Weights of a small transformer language model: MLP 1024 GELU, 8285 steps.
Each number is 200 + 20 x the weight over its row's rms, rounded and kept within 0 to 999. Layers, rows and columns count from 0. The size before them is the row's rms in percent of the matrix's.

# layer 7 MLP down (transposed), 1024x128, rms 0.109, rows 232-338, columns 64-95
082,217,209,190,208,234,191,210,273,199,151,198,175,186,205,213,206,194,211,217,190,202,208,206,218,189,219,204,200,200,213,177,214
104,243,167,204,154,187,206,200,202,175,204,193,238,196,192,175,190,212,188,187,205,186,220,179,209,198,207,203,175,147,180,196,210
107,188,170,197,223,214,211,213,208,192,232,184,169,223,178,219,198,226,185,159,180,211,215,170,212,157,157,192,222,188,194,205,207
122,200,216,224,198,210,206,202,224,207,250,244,217,214,188,176,200,202,212,168,229,192,209,150,200,205,208,210,210,185,208,232,215
095,204,193,204,221,202,173,187,175,199,166,206,186,216,208,245,179,232,195,175,207,179,200,200,200,204,194,180,183,209,210,224,166
080,197,172,198,210,224,216,199,181,189,202,204,191,202,156,221,179,232,186,224,220,237,207,220,198,174,198,213,222,175,189,190,191
137,212,199,212,178,185,181,196,197,193,224,202,208,209,200,178,157,212,177,173,187,210,206,189,216,161,206,199,162,215,200,214,191
066,224,196,189,184,222,165,187,140,184,184,221,199,163,183,188,231,195,238,212,178,220,195,197,226,191,182,211,211,234,228,205,191
092,185,219,192,198,198,168,188,207,187,176,192,209,174,176,174,194,193,195,207,180,244,228,184,208,200,218,200,174,172,224,208,195
089,206,174,228,224,197,176,238,204,227,204,187,211,213,221,185,204,187,197,200,204,219,175,214,205,213,219,171,235,171,217,199,190
073,198,210,147,181,203,207,196,200,218,176,174,187,184,201,177,210,219,233,246,216,177,206,207,166,222,201,221,180,209,191,198,203
101,193,222,211,216,205,162,201,189,180,189,238,221,224,175,208,208,178,214,210,166,221,185,185,225,222,178,214,198,185,174,192,198
138,206,210,225,187,218,183,202,230,184,176,195,194,206,175,164,206,230,181,182,195,226,247,185,157,208,188,215,174,185,186,188,193
098,165,211,195,223,190,197,229,157,199,185,214,189,191,175,201,198,234,200,203,177,193,188,172,211,197,187,155,175,188,236,196,181
025,190,222,199,172,200,191,197,182,166,196,225,208,196,189,247,210,219,221,227,173,207,184,184,202,199,180,197,159,230,212,203,198
046,229,204,208,186,198,209,190,205,182,223,176,207,194,216,217,213,187,218,201,215,178,219,187,227,214,217,179,200,205,168,203,183
111,193,206,208,193,194,182,217,207,179,230,179,161,222,243,202,183,204,256,220,177,153,224,190,153,233,211,191,195,219,213,218,232
094,195,210,208,202,195,196,209,188,187,181,207,172,225,218,200,196,191,204,219,170,228,235,183,236,240,211,199,206,237,196,220,167
080,158,197,193,188,192,191,209,210,197,235,201,185,210,196,220,176,223,221,158,192,195,181,213,201,173,224,237,171,198,196,193,194
130,202,191,202,240,217,191,163,171,201,185,204,226,208,189,216,217,221,204,222,185,193,218,208,181,226,206,188,168,216,202,200,219
043,216,215,192,186,222,190,205,192,208,174,206,204,208,166,195,209,196,218,185,163,205,226,149,217,214,189,200,182,223,168,217,169
096,200,182,176,209,214,209,178,187,222,192,193,236,147,252,164,191,193,216,207,211,214,223,191,197,228,235,160,180,208,201,197,179
061,186,208,209,220,181,182,165,180,176,207,221,208,172,183,215,175,196,192,180,209,193,176,186,217,201,181,195,204,193,185,240,173
101,201,268,201,160,178,200,200,145,198,201,190,203,205,211,173,169,203,193,223,214,199,229,196,196,193,200,202,211,219,178,215,175
117,221,186,210,183,193,185,231,217,207,208,200,153,237,202,200,217,220,198,184,212,197,224,214,224,187,150,235,196,178,193,194,233
111,196,194,191,222,189,184,243,175,188,186,153,223,214,229,225,218,209,191,206,211,237,179,194,198,181,214,164,194,208,226,170,194
034,196,136,236,189,194,205,206,189,196,201,225,201,184,167,182,184,161,176,233,187,220,184,193,219,215,210,212,174,164,215,213,166
066,204,190,166,185,200,162,170,190,236,173,184,208,218,173,190,224,185,201,221,211,182,201,189,217,201,176,205,220,203,192,213,162
123,192,165,205,207,247,202,202,187,165,185,197,225,220,205,226,181,197,183,186,209,190,227,193,192,186,214,231,162,216,212,177,174
106,214,184,215,199,190,183,209,199,201,198,218,187,208,180,156,196,197,189,195,220,202,193,192,190,203,194,185,231,199,199,219,229
137,230,174,215,199,199,202,184,177,197,172,212,214,190,174,191,185,189,217,227,149,176,202,203,192,194,185,165,216,179,186,195,207
152,190,184,202,175,180,235,226,212,213,228,201,163,189,192,183,195,192,205,212,199,171,241,195,175,171,174,154,207,229,183,190,193
095,211,186,205,207,189,172,209,217,218,220,254,187,204,199,196,168,213,179,155,204,200,225,192,191,212,210,201,193,210,219,173,240
093,185,206,202,211,195,213,210,197,179,202,189,192,191,199,220,230,200,216,217,196,213,199,186,193,164,206,155,203,177,217,180,208
096,192,210,157,187,243,198,200,201,222,202,174,209,200,189,219,210,182,211,173,232,180,185,174,205,188,211,192,185,191,206,206,188
042,167,190,186,219,215,168,183,225,198,205,196,194,254,184,211,202,153,165,216,202,202,179,202,182,237,206,213,183,219,192,206,219
084,235,191,189,201,190,187,184,251,210,200,213,184,219,162,211,165,192,198,205,165,264,200,181,211,213,191,217,200,188,195,232,202
108,174,217,196,192,207,205,213,199,215,194,210,210,215,173,237,185,216,186,182,211,179,227,223,179,212,215,208,209,221,179,215,242
085,214,218,196,167,211,161,191,217,194,218,159,230,213,188,188,183,185,206,186,169,178,210,196,182,216,183,187,218,195,190,192,167
115,212,194,201,222,190,230,177,207,205,225,187,188,209,188,168,243,222,230,224,225,168,233,188,198,178,211,207,216,196,174,201,172
071,197,190,195,219,208,216,195,205,180,209,242,176,211,194,174,201,195,175,179,212,194,210,240,204,202,203,217,220,208,171,225,218
138,196,200,218,195,202,153,219,193,200,197,155,203,212,203,218,220,169,201,219,195,212,228,177,190,205,202,201,185,191,201,211,242
037,181,189,193,183,222,214,214,171,220,185,223,182,196,203,191,225,230,209,211,231,241,169,205,210,208,236,208,171,193,214,187,202
060,222,199,224,212,199,172,179,236,178,216,199,200,180,208,214,179,181,191,205,186,212,174,215,229,212,155,179,203,183,180,222,202
062,201,203,190,205,243,176,202,176,150,206,203,208,190,174,228,169,201,226,210,194,198,184,191,194,193,194,220,204,205,224,181,194
127,225,213,225,207,191,185,206,225,202,179,175,196,219,214,225,173,210,228,197,203,207,212,194,209,214,197,219,175,203,225,199,191
065,236,202,166,186,205,188,218,221,223,225,198,200,197,189,191,200,208,198,211,194,193,200,172,213,257,218,196,186,232,167,207,187
103,210,197,193,200,235,180,187,210,211,170,198,195,158,211,163,211,193,191,211,197,180,224,211,172,232,199,186,198,206,187,165,176
130,208,187,193,189,223,202,195,210,208,192,184,185,219,215,223,191,199,206,191,202,209,182,207,243,186,186,159,207,183,242,174,190
074,204,192,205,194,175,237,223,223,180,202,183,177,203,234,223,178,160,210,233,167,222,220,176,200,211,224,165,189,215,204,249,215
088,216,196,248,187,183,197,217,179,220,223,201,211,178,230,196,180,192,198,206,241,214,216,213,196,224,214,216,203,180,202,208,167
095,197,187,182,219,178,213,210,186,141,218,204,198,180,210,209,235,169,183,184,191,170,206,148,199,183,178,196,202,209,200,229,227
117,239,195,182,199,227,206,199,191,229,205,220,198,168,250,176,192,206,197,201,214,195,225,200,194,149,161,195,179,204,206,225,174
068,214,196,165,165,204,229,212,200,178,231,170,154,211,207,189,208,223,221,194,196,226,241,211,211,188,181,213,201,190,193,188,220
087,212,202,223,232,207,201,174,211,189,183,185,186,202,175,215,220,199,188,217,210,186,187,202,201,195,198,211,265,223,223,187,196
093,213,203,201,193,177,220,188,204,172,246,222,238,189,168,208,202,212,206,188,215,173,159,181,183,195,164,213,173,198,180,214,158
033,181,173,205,217,198,182,203,199,207,223,194,202,189,187,191,186,181,170,183,211,216,156,212,210,197,184,190,207,215,178,260,226
089,202,202,174,189,215,178,209,195,262,211,212,179,188,196,179,193,226,220,217,223,180,154,172,169,188,206,203,174,219,219,185,139
062,189,190,179,223,190,198,184,193,199,191,186,205,180,177,168,205,185,171,222,210,199,225,167,158,205,175,203,251,197,169,195,217
046,213,190,219,200,188,237,199,237,199,194,194,162,222,191,200,197,189,217,207,226,216,203,189,198,198,188,220,205,199,195,201,239
102,212,190,227,207,189,198,193,204,206,213,208,219,205,171,187,187,215,217,196,234,197,221,200,207,233,196,205,198,238,190,188,189
069,202,149,184,167,169,196,206,187,209,171,179,187,214,159,192,203,197,221,213,211,216,172,191,179,212,195,233,178,238,182,225,175
059,195,199,188,227,180,226,191,203,207,198,211,193,172,169,192,195,227,191,207,191,186,154,206,228,222,179,194,221,208,203,173,196
120,180,206,190,192,197,243,211,203,172,234,206,183,204,219,180,191,189,208,202,226,230,172,205,203,174,201,177,189,207,186,176,223
139,167,183,168,177,180,186,197,207,193,191,188,189,233,186,171,212,211,218,229,167,234,223,189,168,204,196,207,184,222,213,219,168
118,191,192,209,188,225,159,183,173,232,203,180,182,217,192,186,202,197,209,190,226,202,186,186,201,200,197,226,205,210,217,190,221
021,208,195,184,174,220,209,206,205,228,215,212,179,191,227,210,209,217,223,217,207,203,189,167,174,230,171,204,179,211,160,218,204
037,198,187,212,214,179,192,167,196,225,174,184,197,223,180,199,226,183,196,197,200,213,199,179,207,169,189,210,246,199,214,210,203
110,215,183,185,205,186,221,211,222,209,178,224,167,215,207,191,225,211,193,213,205,191,160,203,212,178,173,173,208,225,190,167,172
062,190,193,179,203,191,176,201,168,207,191,187,230,175,162,188,185,201,163,141,214,213,185,186,187,211,217,192,203,181,197,184,185
084,222,195,230,173,193,179,198,205,180,184,216,168,197,185,215,166,206,177,202,167,198,205,200,171,234,231,211,165,188,212,225,197
104,195,217,205,202,179,204,213,170,196,200,209,210,193,217,184,218,184,209,174,217,175,204,210,182,187,213,220,179,165,220,211,217
092,209,197,236,204,188,216,220,201,216,222,188,211,217,156,156,190,167,193,206,227,187,179,210,190,181,198,198,174,235,174,192,189
040,194,216,203,179,205,191,195,220,213,201,212,192,195,195,243,215,193,169,216,187,203,228,201,198,184,203,219,159,244,229,207,176
119,204,210,205,237,228,211,203,216,221,211,209,188,214,246,194,197,200,186,166,200,182,197,186,214,183,207,223,184,201,179,196,196
118,209,173,202,202,213,215,184,211,209,227,226,173,208,228,185,185,211,200,184,205,188,162,209,187,183,215,170,158,183,189,180,201
092,186,182,194,185,176,187,200,158,195,169,220,196,189,202,176,179,201,183,197,191,208,166,188,156,167,210,182,186,192,207,198,231
137,198,168,205,251,203,203,188,194,182,202,198,209,207,203,191,213,202,188,219,180,197,184,179,167,219,207,199,229,214,232,198,235
131,203,206,218,201,172,210,217,242,197,176,200,221,196,236,175,206,198,190,170,197,229,191,183,205,177,166,194,177,201,170,179,194
079,223,226,202,208,211,216,210,238,220,158,191,209,198,241,163,208,194,196,158,212,188,214,175,189,212,184,206,180,181,200,219,177
116,208,190,217,198,256,231,192,186,201,191,199,190,191,207,181,194,207,192,219,187,206,196,186,197,185,200,225,155,187,211,205,214
057,238,175,185,216,218,196,192,234,188,179,191,194,221,221,208,238,227,221,194,156,218,207,198,205,192,206,143,208,195,166,223,191
104,216,241,219,207,232,156,215,202,201,199,200,200,229,215,182,195,201,137,236,195,220,187,186,202,188,209,157,203,204,201,216,225
068,177,210,226,194,186,199,149,187,223,206,207,180,216,191,189,215,184,195,195,231,208,221,158,212,191,195,239,207,235,200,215,176
059,186,212,209,163,220,204,170,169,198,199,188,233,183,199,206,206,196,201,194,241,242,176,183,205,219,229,219,213,189,194,189,219
180,193,198,152,178,219,214,210,203,206,172,215,184,195,200,216,154,207,164,217,182,197,197,181,200,181,185,195,201,216,191,186,227
076,176,255,206,171,184,197,202,185,187,191,230,172,193,230,223,197,198,209,184,202,189,192,192,208,169,209,184,188,201,206,182,189
092,196,182,201,210,202,192,189,190,169,212,184,202,200,154,185,194,169,198,206,202,211,181,153,209,210,186,180,230,189,236,225,178
154,203,187,193,187,221,189,189,187,186,219,231,238,196,198,191,148,207,229,220,194,204,188,204,192,199,204,194,176,209,172,207,207
069,220,218,205,233,218,181,204,217,226,183,184,206,187,186,192,193,210,225,208,179,234,186,178,180,190,183,195,172,232,210,217,193
083,212,174,167,200,194,183,204,183,197,179,228,206,172,200,186,215,215,245,215,193,226,179,183,215,206,199,215,200,231,219,165,202
119,198,222,189,213,180,157,216,226,196,209,181,191,215,174,219,224,209,170,149,214,186,235,194,197,200,189,240,221,204,197,228,218
040,174,240,180,143,215,218,185,176,203,171,195,220,209,187,192,177,216,207,216,203,192,194,203,230,176,198,213,199,206,207,196,200
079,222,211,225,165,208,184,186,209,180,153,205,210,214,205,202,219,176,187,189,191,214,186,170,228,198,181,172,190,174,211,177,193
123,215,230,185,183,203,196,218,185,185,220,200,180,250,193,205,183,213,221,185,181,218,188,193,186,216,189,219,203,222,219,206,193
100,199,190,204,184,204,162,240,207,214,196,165,207,202,220,211,212,173,179,170,239,187,201,197,183,221,195,224,200,179,200,201,214
043,210,252,182,199,211,192,175,221,155,216,167,197,179,181,181,157,218,217,206,191,221,209,211,203,197,207,196,216,204,192,218,199
146,182,190,195,194,185,170,194,199,208,217,203,201,238,190,224,144,206,204,150,166,174,181,222,229,206,187,221,197,210,180,217,226
067,202,187,195,187,218,191,233,225,226,198,181,212,182,189,167,204,173,191,213,201,211,182,215,192,245,218,208,164,207,181,213,212
121,193,183,207,213,171,188,214,203,212,168,204,208,188,185,167,183,194,193,185,183,197,217,195,241,198,207,197,228,186,205,178,184
129,209,179,218,183,200,206,197,176,214,200,188,180,177,157,224,200,169,199,229,168,226,230,227,182,236,204,161,222,200,200,187,188
121,224,186,203,216,163,216,226,196,214,188,182,218,197,225,210,191,184,216,168,195,163,232,202,176,174,207,244,207,225,183,175,201
095,174,189,167,212,180,182,199,213,175,225,190,186,167,185,192,244,203,172,172,209,211,194,214,198,183,180,214,204,209,219,185,219
094,195,187,178,192,207,201,213,164,198,200,165,201,196,215,211,211,212,202,202,204,205,180,196,195,204,192,201,162,183,243,221,199
086,176,225,207,233,216,208,205,212,179,193,189,232,219,220,211,210,211,184,236,214,230,199,198,209,227,184,193,171,174,199,189,191
045,203,181,178,217,182,216,197,211,192,183,249,178,175,204,227,201,192,220,196,217,197,185,193,201,236,188,201,166,178,200,210,186
069,221,190,176,228,218,171,226,222,203,185,222,209,198,192,189,184,187,199,202,183,193,181,243,206,207,217,201,218,220,185,151,186
# layer 7 MLP up, 1024x128, rms 0.356, rows 233-339, columns 64-95
098,207,213,214,180,199,180,213,173,209,233,234,207,212,207,220,216,194,210,207,200,194,221,205,196,228,214,203,199,212,216,198,176
099,209,173,243,197,185,168,237,246,172,178,181,206,203,195,208,215,223,198,208,187,204,201,179,225,220,177,183,200,214,196,188,212
128,215,184,196,153,200,201,214,209,181,179,178,207,220,213,215,198,196,179,174,209,208,218,214,196,225,204,228,248,159,211,195,192
116,183,210,178,215,187,218,233,192,178,234,208,215,177,202,168,182,221,210,207,211,198,196,187,237,178,183,190,219,195,218,175,212
077,239,211,200,201,190,185,227,178,209,214,180,201,220,240,178,198,176,213,154,224,183,200,208,226,181,231,209,181,197,160,183,211
137,193,208,198,223,215,190,191,221,175,179,195,191,202,200,218,190,199,227,226,197,217,239,173,204,212,196,185,221,180,219,222,204
064,195,188,188,153,197,214,200,189,199,215,213,250,176,222,193,190,218,174,201,188,196,206,191,214,219,200,205,229,184,178,193,181
098,189,171,189,213,233,193,188,201,199,177,194,189,181,207,223,191,229,198,158,205,223,204,205,222,205,189,220,164,173,182,197,212
091,186,221,220,150,168,203,213,203,226,266,211,213,219,169,200,207,234,196,182,173,199,168,196,203,168,177,202,178,209,191,208,206
071,231,200,209,169,211,198,222,222,211,229,163,172,189,164,195,198,185,148,188,197,199,191,212,227,193,196,198,205,209,188,216,196
101,217,216,202,229,181,191,179,198,199,202,195,225,176,191,212,194,187,217,179,193,207,220,197,175,214,184,201,203,188,226,197,165
133,209,191,228,205,227,166,193,201,197,177,192,185,155,211,224,175,194,208,212,226,210,196,202,200,201,186,233,193,207,191,192,146
099,206,229,210,173,201,174,208,237,228,202,202,216,165,234,209,193,196,185,214,204,222,180,232,173,209,206,222,214,199,210,186,200
025,240,206,190,209,205,220,204,228,225,211,204,204,184,227,219,231,219,197,219,178,210,194,214,174,214,175,204,229,188,180,166,194
052,172,214,221,206,178,207,212,192,216,184,198,227,176,214,169,207,197,164,215,193,211,191,206,209,198,160,164,208,212,233,184,231
105,204,222,211,220,180,224,199,205,219,198,190,202,195,141,206,200,193,191,248,204,214,209,216,202,194,199,215,160,195,185,176,179
100,224,210,198,187,209,214,211,166,210,186,216,200,219,182,155,237,201,198,216,223,193,209,227,164,171,182,185,189,208,232,153,199
086,165,242,211,214,183,210,193,209,210,217,181,190,220,178,228,219,193,190,229,203,167,195,197,225,220,206,215,187,176,238,185,206
137,212,210,196,174,223,189,198,173,178,183,242,200,183,176,198,215,192,167,167,174,204,213,239,212,235,231,200,216,209,197,191,160
043,198,179,196,221,206,208,210,164,218,190,195,225,197,209,196,199,224,193,202,202,230,205,218,174,206,183,202,205,203,186,203,212
090,206,227,184,199,180,189,173,182,238,180,190,194,181,195,197,218,192,195,196,176,187,182,196,212,206,207,163,184,207,244,181,197
058,228,212,186,212,229,208,220,223,189,214,224,202,221,206,185,151,183,191,226,225,189,187,187,197,205,191,197,236,195,198,190,187
111,186,171,192,227,203,197,167,251,220,190,241,195,224,193,211,192,208,205,197,195,184,193,197,217,229,207,204,171,188,216,175,179
124,201,209,200,209,227,199,197,233,215,185,200,209,203,203,192,195,214,172,223,233,185,184,175,217,224,181,201,171,199,251,157,232
111,180,222,227,156,204,168,173,178,204,226,212,171,198,200,186,189,227,217,194,227,226,181,195,211,236,150,197,165,180,189,203,217
034,229,222,201,235,183,191,203,157,195,203,228,216,191,177,207,173,229,240,181,211,198,182,207,201,186,169,151,212,197,165,192,245
066,202,202,206,184,228,211,204,196,153,213,209,198,235,248,220,162,206,195,202,219,205,178,214,231,172,213,205,214,232,214,217,214
137,192,200,229,174,166,206,195,197,165,198,204,186,190,197,180,218,212,202,183,178,216,202,198,216,167,168,176,195,170,224,202,202
105,197,234,189,143,186,209,186,213,210,199,166,207,207,226,193,193,219,223,195,216,194,191,180,192,192,222,177,179,164,189,194,208
163,194,217,190,238,164,222,198,184,178,171,206,218,182,211,176,166,205,188,187,189,205,185,237,192,195,202,203,210,200,168,196,216
153,217,211,227,203,173,165,201,206,193,216,195,192,195,173,198,211,195,231,179,220,215,179,183,213,152,197,198,178,197,176,198,212
094,210,200,176,199,197,227,195,201,206,179,203,212,199,209,201,229,202,162,190,209,166,174,231,181,150,174,197,173,206,181,194,189
094,214,196,242,199,219,221,187,194,219,226,224,210,223,208,185,222,200,220,172,194,205,253,199,172,201,181,164,184,176,240,184,235
090,192,206,201,196,213,200,176,191,204,197,232,174,214,211,173,198,186,206,227,204,213,191,242,197,197,161,200,192,184,209,210,184
043,264,184,190,218,197,203,212,213,203,218,178,173,178,185,197,188,176,197,180,213,213,196,182,185,217,209,227,187,227,230,189,193
075,177,201,173,186,188,196,198,154,229,196,201,207,185,228,182,227,194,207,199,224,180,212,214,195,229,185,195,205,209,184,153,173
123,198,230,191,205,242,228,192,192,195,152,237,179,145,172,226,198,221,182,198,192,213,202,177,231,194,198,191,182,184,201,215,209
093,218,152,191,246,200,201,199,191,201,193,237,163,175,191,202,209,205,213,186,209,200,212,158,213,195,202,179,218,239,201,213,185
104,200,169,187,198,214,181,192,182,200,225,175,191,202,199,174,218,219,212,171,176,234,245,191,197,212,187,170,243,195,199,180,161
065,185,205,214,201,214,236,204,194,184,198,170,205,193,195,180,201,215,182,250,209,198,185,183,230,209,197,201,203,221,212,179,196
130,184,216,220,181,214,199,222,166,181,218,195,152,200,191,168,220,182,211,206,217,228,159,190,197,248,197,169,221,198,243,206,198
037,217,213,199,240,178,221,224,227,233,222,201,241,165,164,189,208,219,214,212,229,198,207,226,199,194,199,175,209,208,184,188,217
060,201,204,229,194,185,186,178,196,252,221,224,179,224,214,183,201,191,191,200,229,220,179,185,189,181,177,202,199,236,214,192,210
064,184,174,228,205,220,228,195,211,166,222,235,186,223,200,159,216,214,169,197,167,208,190,204,185,187,197,176,177,164,240,169,200
123,185,203,195,201,191,161,185,172,219,225,150,219,167,167,229,189,216,210,210,199,229,190,205,171,221,168,235,204,228,184,196,195
062,181,194,179,204,168,186,188,216,239,214,193,187,191,203,218,214,222,208,200,202,158,187,207,188,204,228,185,194,220,217,200,213
116,190,190,208,205,217,222,191,128,213,195,197,179,199,175,228,226,193,197,191,222,207,211,188,199,179,229,202,182,190,182,211,245
134,193,179,169,213,214,232,230,185,264,168,190,211,210,210,232,202,182,193,200,179,187,202,194,192,194,190,178,227,187,183,177,209
071,224,182,175,150,204,212,170,197,194,179,180,215,214,203,190,160,192,191,192,205,199,200,205,184,200,226,200,205,187,182,207,192
090,205,184,191,185,206,204,186,194,184,194,236,210,207,227,204,238,185,165,200,216,202,169,177,196,180,178,193,197,167,206,170,178
096,219,178,205,200,174,219,186,199,221,222,177,221,240,209,164,205,215,200,225,234,183,205,225,206,207,176,214,198,213,211,188,212
127,204,186,196,211,160,208,207,177,196,183,197,210,213,198,209,207,170,190,194,206,191,188,195,235,193,216,216,183,227,217,222,195
073,213,170,224,219,187,204,191,170,212,200,215,216,195,222,196,251,210,237,216,218,231,182,178,212,189,230,232,210,183,188,236,205
095,173,228,244,216,210,212,213,246,200,180,211,194,154,194,185,224,179,193,192,173,200,200,248,237,187,206,227,222,217,210,216,215
099,173,212,208,188,205,164,185,200,216,212,218,214,191,217,192,213,224,193,210,194,197,194,171,209,218,189,207,197,168,223,176,214
033,220,204,175,193,193,210,195,187,187,187,213,184,208,238,180,190,232,191,230,238,192,204,215,196,206,203,163,190,217,214,189,193
100,142,201,217,215,201,199,210,192,175,196,174,194,174,212,211,183,186,197,209,200,215,224,213,208,193,186,202,228,180,166,234,226
063,216,196,201,188,184,195,202,195,211,241,239,193,197,172,172,190,164,198,182,200,178,194,208,186,215,195,213,188,222,191,167,191
045,203,237,189,212,216,210,178,203,199,236,191,191,187,184,201,189,238,198,186,188,218,200,203,232,198,209,215,228,212,223,223,181
098,198,205,238,200,184,232,222,187,187,198,229,187,192,196,187,225,190,170,182,182,202,167,217,197,197,229,159,216,200,193,193,249
062,209,212,204,205,230,170,212,164,219,185,217,216,213,202,189,179,192,201,199,189,219,187,161,200,211,191,197,225,212,205,221,199
061,227,207,222,217,169,210,213,204,195,223,221,176,209,204,226,229,215,213,173,240,190,197,218,171,189,221,204,177,191,214,173,206
114,211,224,212,198,200,239,165,212,197,206,188,202,236,206,172,194,204,180,206,191,237,220,178,210,214,205,192,222,244,210,156,165
133,217,198,184,172,187,192,203,188,172,202,211,175,202,180,189,200,180,181,231,204,256,198,232,193,203,186,173,214,226,198,193,183
123,207,195,201,225,194,230,228,208,222,197,191,210,210,201,211,238,178,189,158,180,238,203,211,205,218,224,193,169,209,171,218,221
019,217,207,201,205,194,209,201,206,172,168,233,196,193,196,187,241,180,218,185,192,207,204,203,252,192,196,215,210,175,252,163,224
036,177,187,218,208,184,187,179,236,189,206,176,202,207,209,173,150,189,231,193,207,204,206,210,172,196,214,212,176,164,167,205,185
103,175,212,212,192,189,208,190,176,211,202,185,199,233,221,207,192,215,202,157,191,217,243,219,202,216,201,231,217,179,200,216,161
064,206,201,188,198,178,196,192,214,200,211,180,208,221,186,196,226,216,201,220,218,212,187,183,197,191,270,215,182,203,196,163,209
076,196,191,219,225,162,201,190,193,202,184,192,189,205,238,184,165,217,221,176,200,167,184,218,245,197,224,178,237,186,228,207,192
122,192,201,246,165,198,202,182,171,186,214,212,186,140,224,220,207,199,194,197,210,213,206,192,210,220,209,149,205,229,200,171,194
094,248,180,204,222,173,197,205,205,192,214,199,229,211,216,205,183,199,224,214,229,188,218,207,274,209,205,187,193,180,178,172,198
039,166,215,223,217,203,166,163,195,187,211,203,201,222,192,199,217,172,203,179,176,183,215,206,201,196,225,197,177,200,211,188,200
106,182,208,221,212,227,239,186,241,210,182,195,173,195,180,185,219,225,204,231,197,178,223,200,240,184,216,172,208,186,203,172,173
138,218,222,197,182,206,165,171,167,193,201,215,214,177,208,201,157,206,208,214,200,186,176,230,197,238,192,222,212,160,208,197,215
097,230,229,209,156,205,215,214,200,176,202,190,229,192,223,227,206,227,210,174,206,198,222,200,213,196,241,214,197,226,231,181,200
136,228,176,214,215,199,212,191,166,230,202,193,233,187,209,200,173,196,159,190,228,176,195,213,206,201,199,193,217,203,212,202,184
140,189,221,213,203,193,184,206,169,219,188,196,195,214,174,214,188,166,237,211,169,223,232,249,212,208,197,222,230,221,230,176,212
075,225,198,208,206,178,167,191,165,236,195,225,190,204,180,209,206,194,222,177,218,194,251,261,222,185,184,211,208,157,209,189,205
106,165,216,199,211,181,197,233,197,200,174,193,210,196,221,249,213,197,209,216,204,225,224,223,218,212,201,183,206,190,190,200,223
057,192,202,223,197,201,187,185,208,198,203,204,217,231,196,203,221,193,253,148,194,218,192,191,200,156,216,165,172,167,197,184,199
105,192,196,242,192,214,158,202,207,203,202,207,192,190,236,202,173,185,202,183,201,156,194,217,186,197,193,203,210,227,201,194,173
072,181,201,214,211,217,236,220,179,194,180,202,195,172,155,205,167,174,161,166,174,195,224,203,198,205,188,210,196,186,175,184,200
056,203,211,212,160,207,209,184,196,200,184,199,212,265,206,215,207,194,195,205,211,223,225,197,219,195,217,190,230,198,174,186,233
167,203,179,180,190,205,191,154,219,189,201,187,208,168,249,175,199,201,176,201,169,190,199,189,199,206,224,195,185,171,204,192,221
076,186,270,244,174,157,199,221,203,213,165,182,192,189,210,196,215,222,221,217,221,161,161,193,206,190,215,221,180,211,195,208,199
098,225,212,225,215,203,199,198,210,222,194,222,206,204,239,234,183,242,213,192,193,195,197,193,187,202,175,187,204,182,198,203,209
155,199,217,193,203,190,223,189,216,223,185,221,215,185,184,207,171,191,163,186,200,158,215,214,231,219,191,194,190,146,214,188,189
069,238,221,229,181,193,180,231,197,162,206,191,217,182,176,184,222,191,203,197,235,225,234,189,224,203,213,208,213,170,190,194,180
084,230,226,229,174,209,220,172,181,228,212,200,186,220,205,216,200,185,176,170,205,185,215,238,200,200,185,202,181,201,194,194,191
112,190,184,200,192,200,206,193,187,190,187,206,215,200,197,202,185,209,228,195,191,239,156,183,138,187,215,193,165,230,228,185,214
041,177,174,203,235,217,210,196,217,181,206,201,198,179,199,207,203,189,203,166,207,235,224,190,210,192,203,201,181,181,199,212,265
071,217,183,212,204,248,194,220,173,232,186,189,255,185,240,217,190,185,210,215,208,209,210,203,176,236,196,190,195,231,218,172,199
122,184,207,222,230,185,189,224,186,175,203,204,200,183,194,245,199,189,163,207,204,212,204,228,217,184,172,198,208,197,170,212,172
101,161,195,177,206,219,194,206,182,209,199,219,191,217,167,225,209,179,200,229,215,181,180,217,208,206,206,228,191,220,232,205,203
047,221,191,195,192,226,187,209,208,200,200,230,188,218,187,206,226,196,202,218,189,157,177,158,181,171,192,169,156,195,178,188,216
143,201,172,226,187,165,201,207,186,201,221,237,178,233,227,211,217,206,204,157,183,197,167,184,216,190,223,209,257,195,197,185,190
063,192,169,211,216,186,198,158,204,163,186,174,186,221,218,175,177,178,192,179,228,204,190,207,220,201,234,200,198,186,200,184,189
112,199,226,202,190,219,187,195,194,186,190,228,178,192,223,206,217,171,194,170,203,197,203,223,217,256,188,201,245,194,185,176,210
154,226,202,212,211,180,176,219,186,226,230,219,167,213,208,212,218,220,231,196,209,184,194,241,191,189,216,184,215,191,202,210,213
124,202,197,198,171,204,215,180,196,167,207,195,208,206,209,221,196,214,195,218,206,220,219,228,210,220,206,185,202,188,179,201,250
100,240,211,216,192,212,192,218,182,185,218,179,184,195,168,194,198,207,183,188,176,187,208,202,194,193,201,189,201,197,246,202,188
102,239,191,160,208,192,203,221,204,168,208,196,225,229,168,218,155,164,201,193,182,210,216,226,175,219,247,199,199,199,180,189,161
080,231,206,194,218,173,196,230,187,209,219,241,157,189,198,196,220,192,208,162,198,167,184,175,194,178,206,202,183,207,216,188,186
045,203,214,213,204,202,179,167,169,230,193,177,232,204,141,199,201,219,192,216,189,195,213,220,187,176,189,201,231,205,227,200,219
077,194,197,213,195,194,226,194,202,165,182,198,192,215,209,167,196,182,179,222,208,157,205,225,195,199,205,156,214,221,196,179,193
080,201,207,223,225,215,237,161,191,202,173,246,189,208,174,172,158,176,194,228,222,207,194,218,231,198,198,205,214,230,206,156,212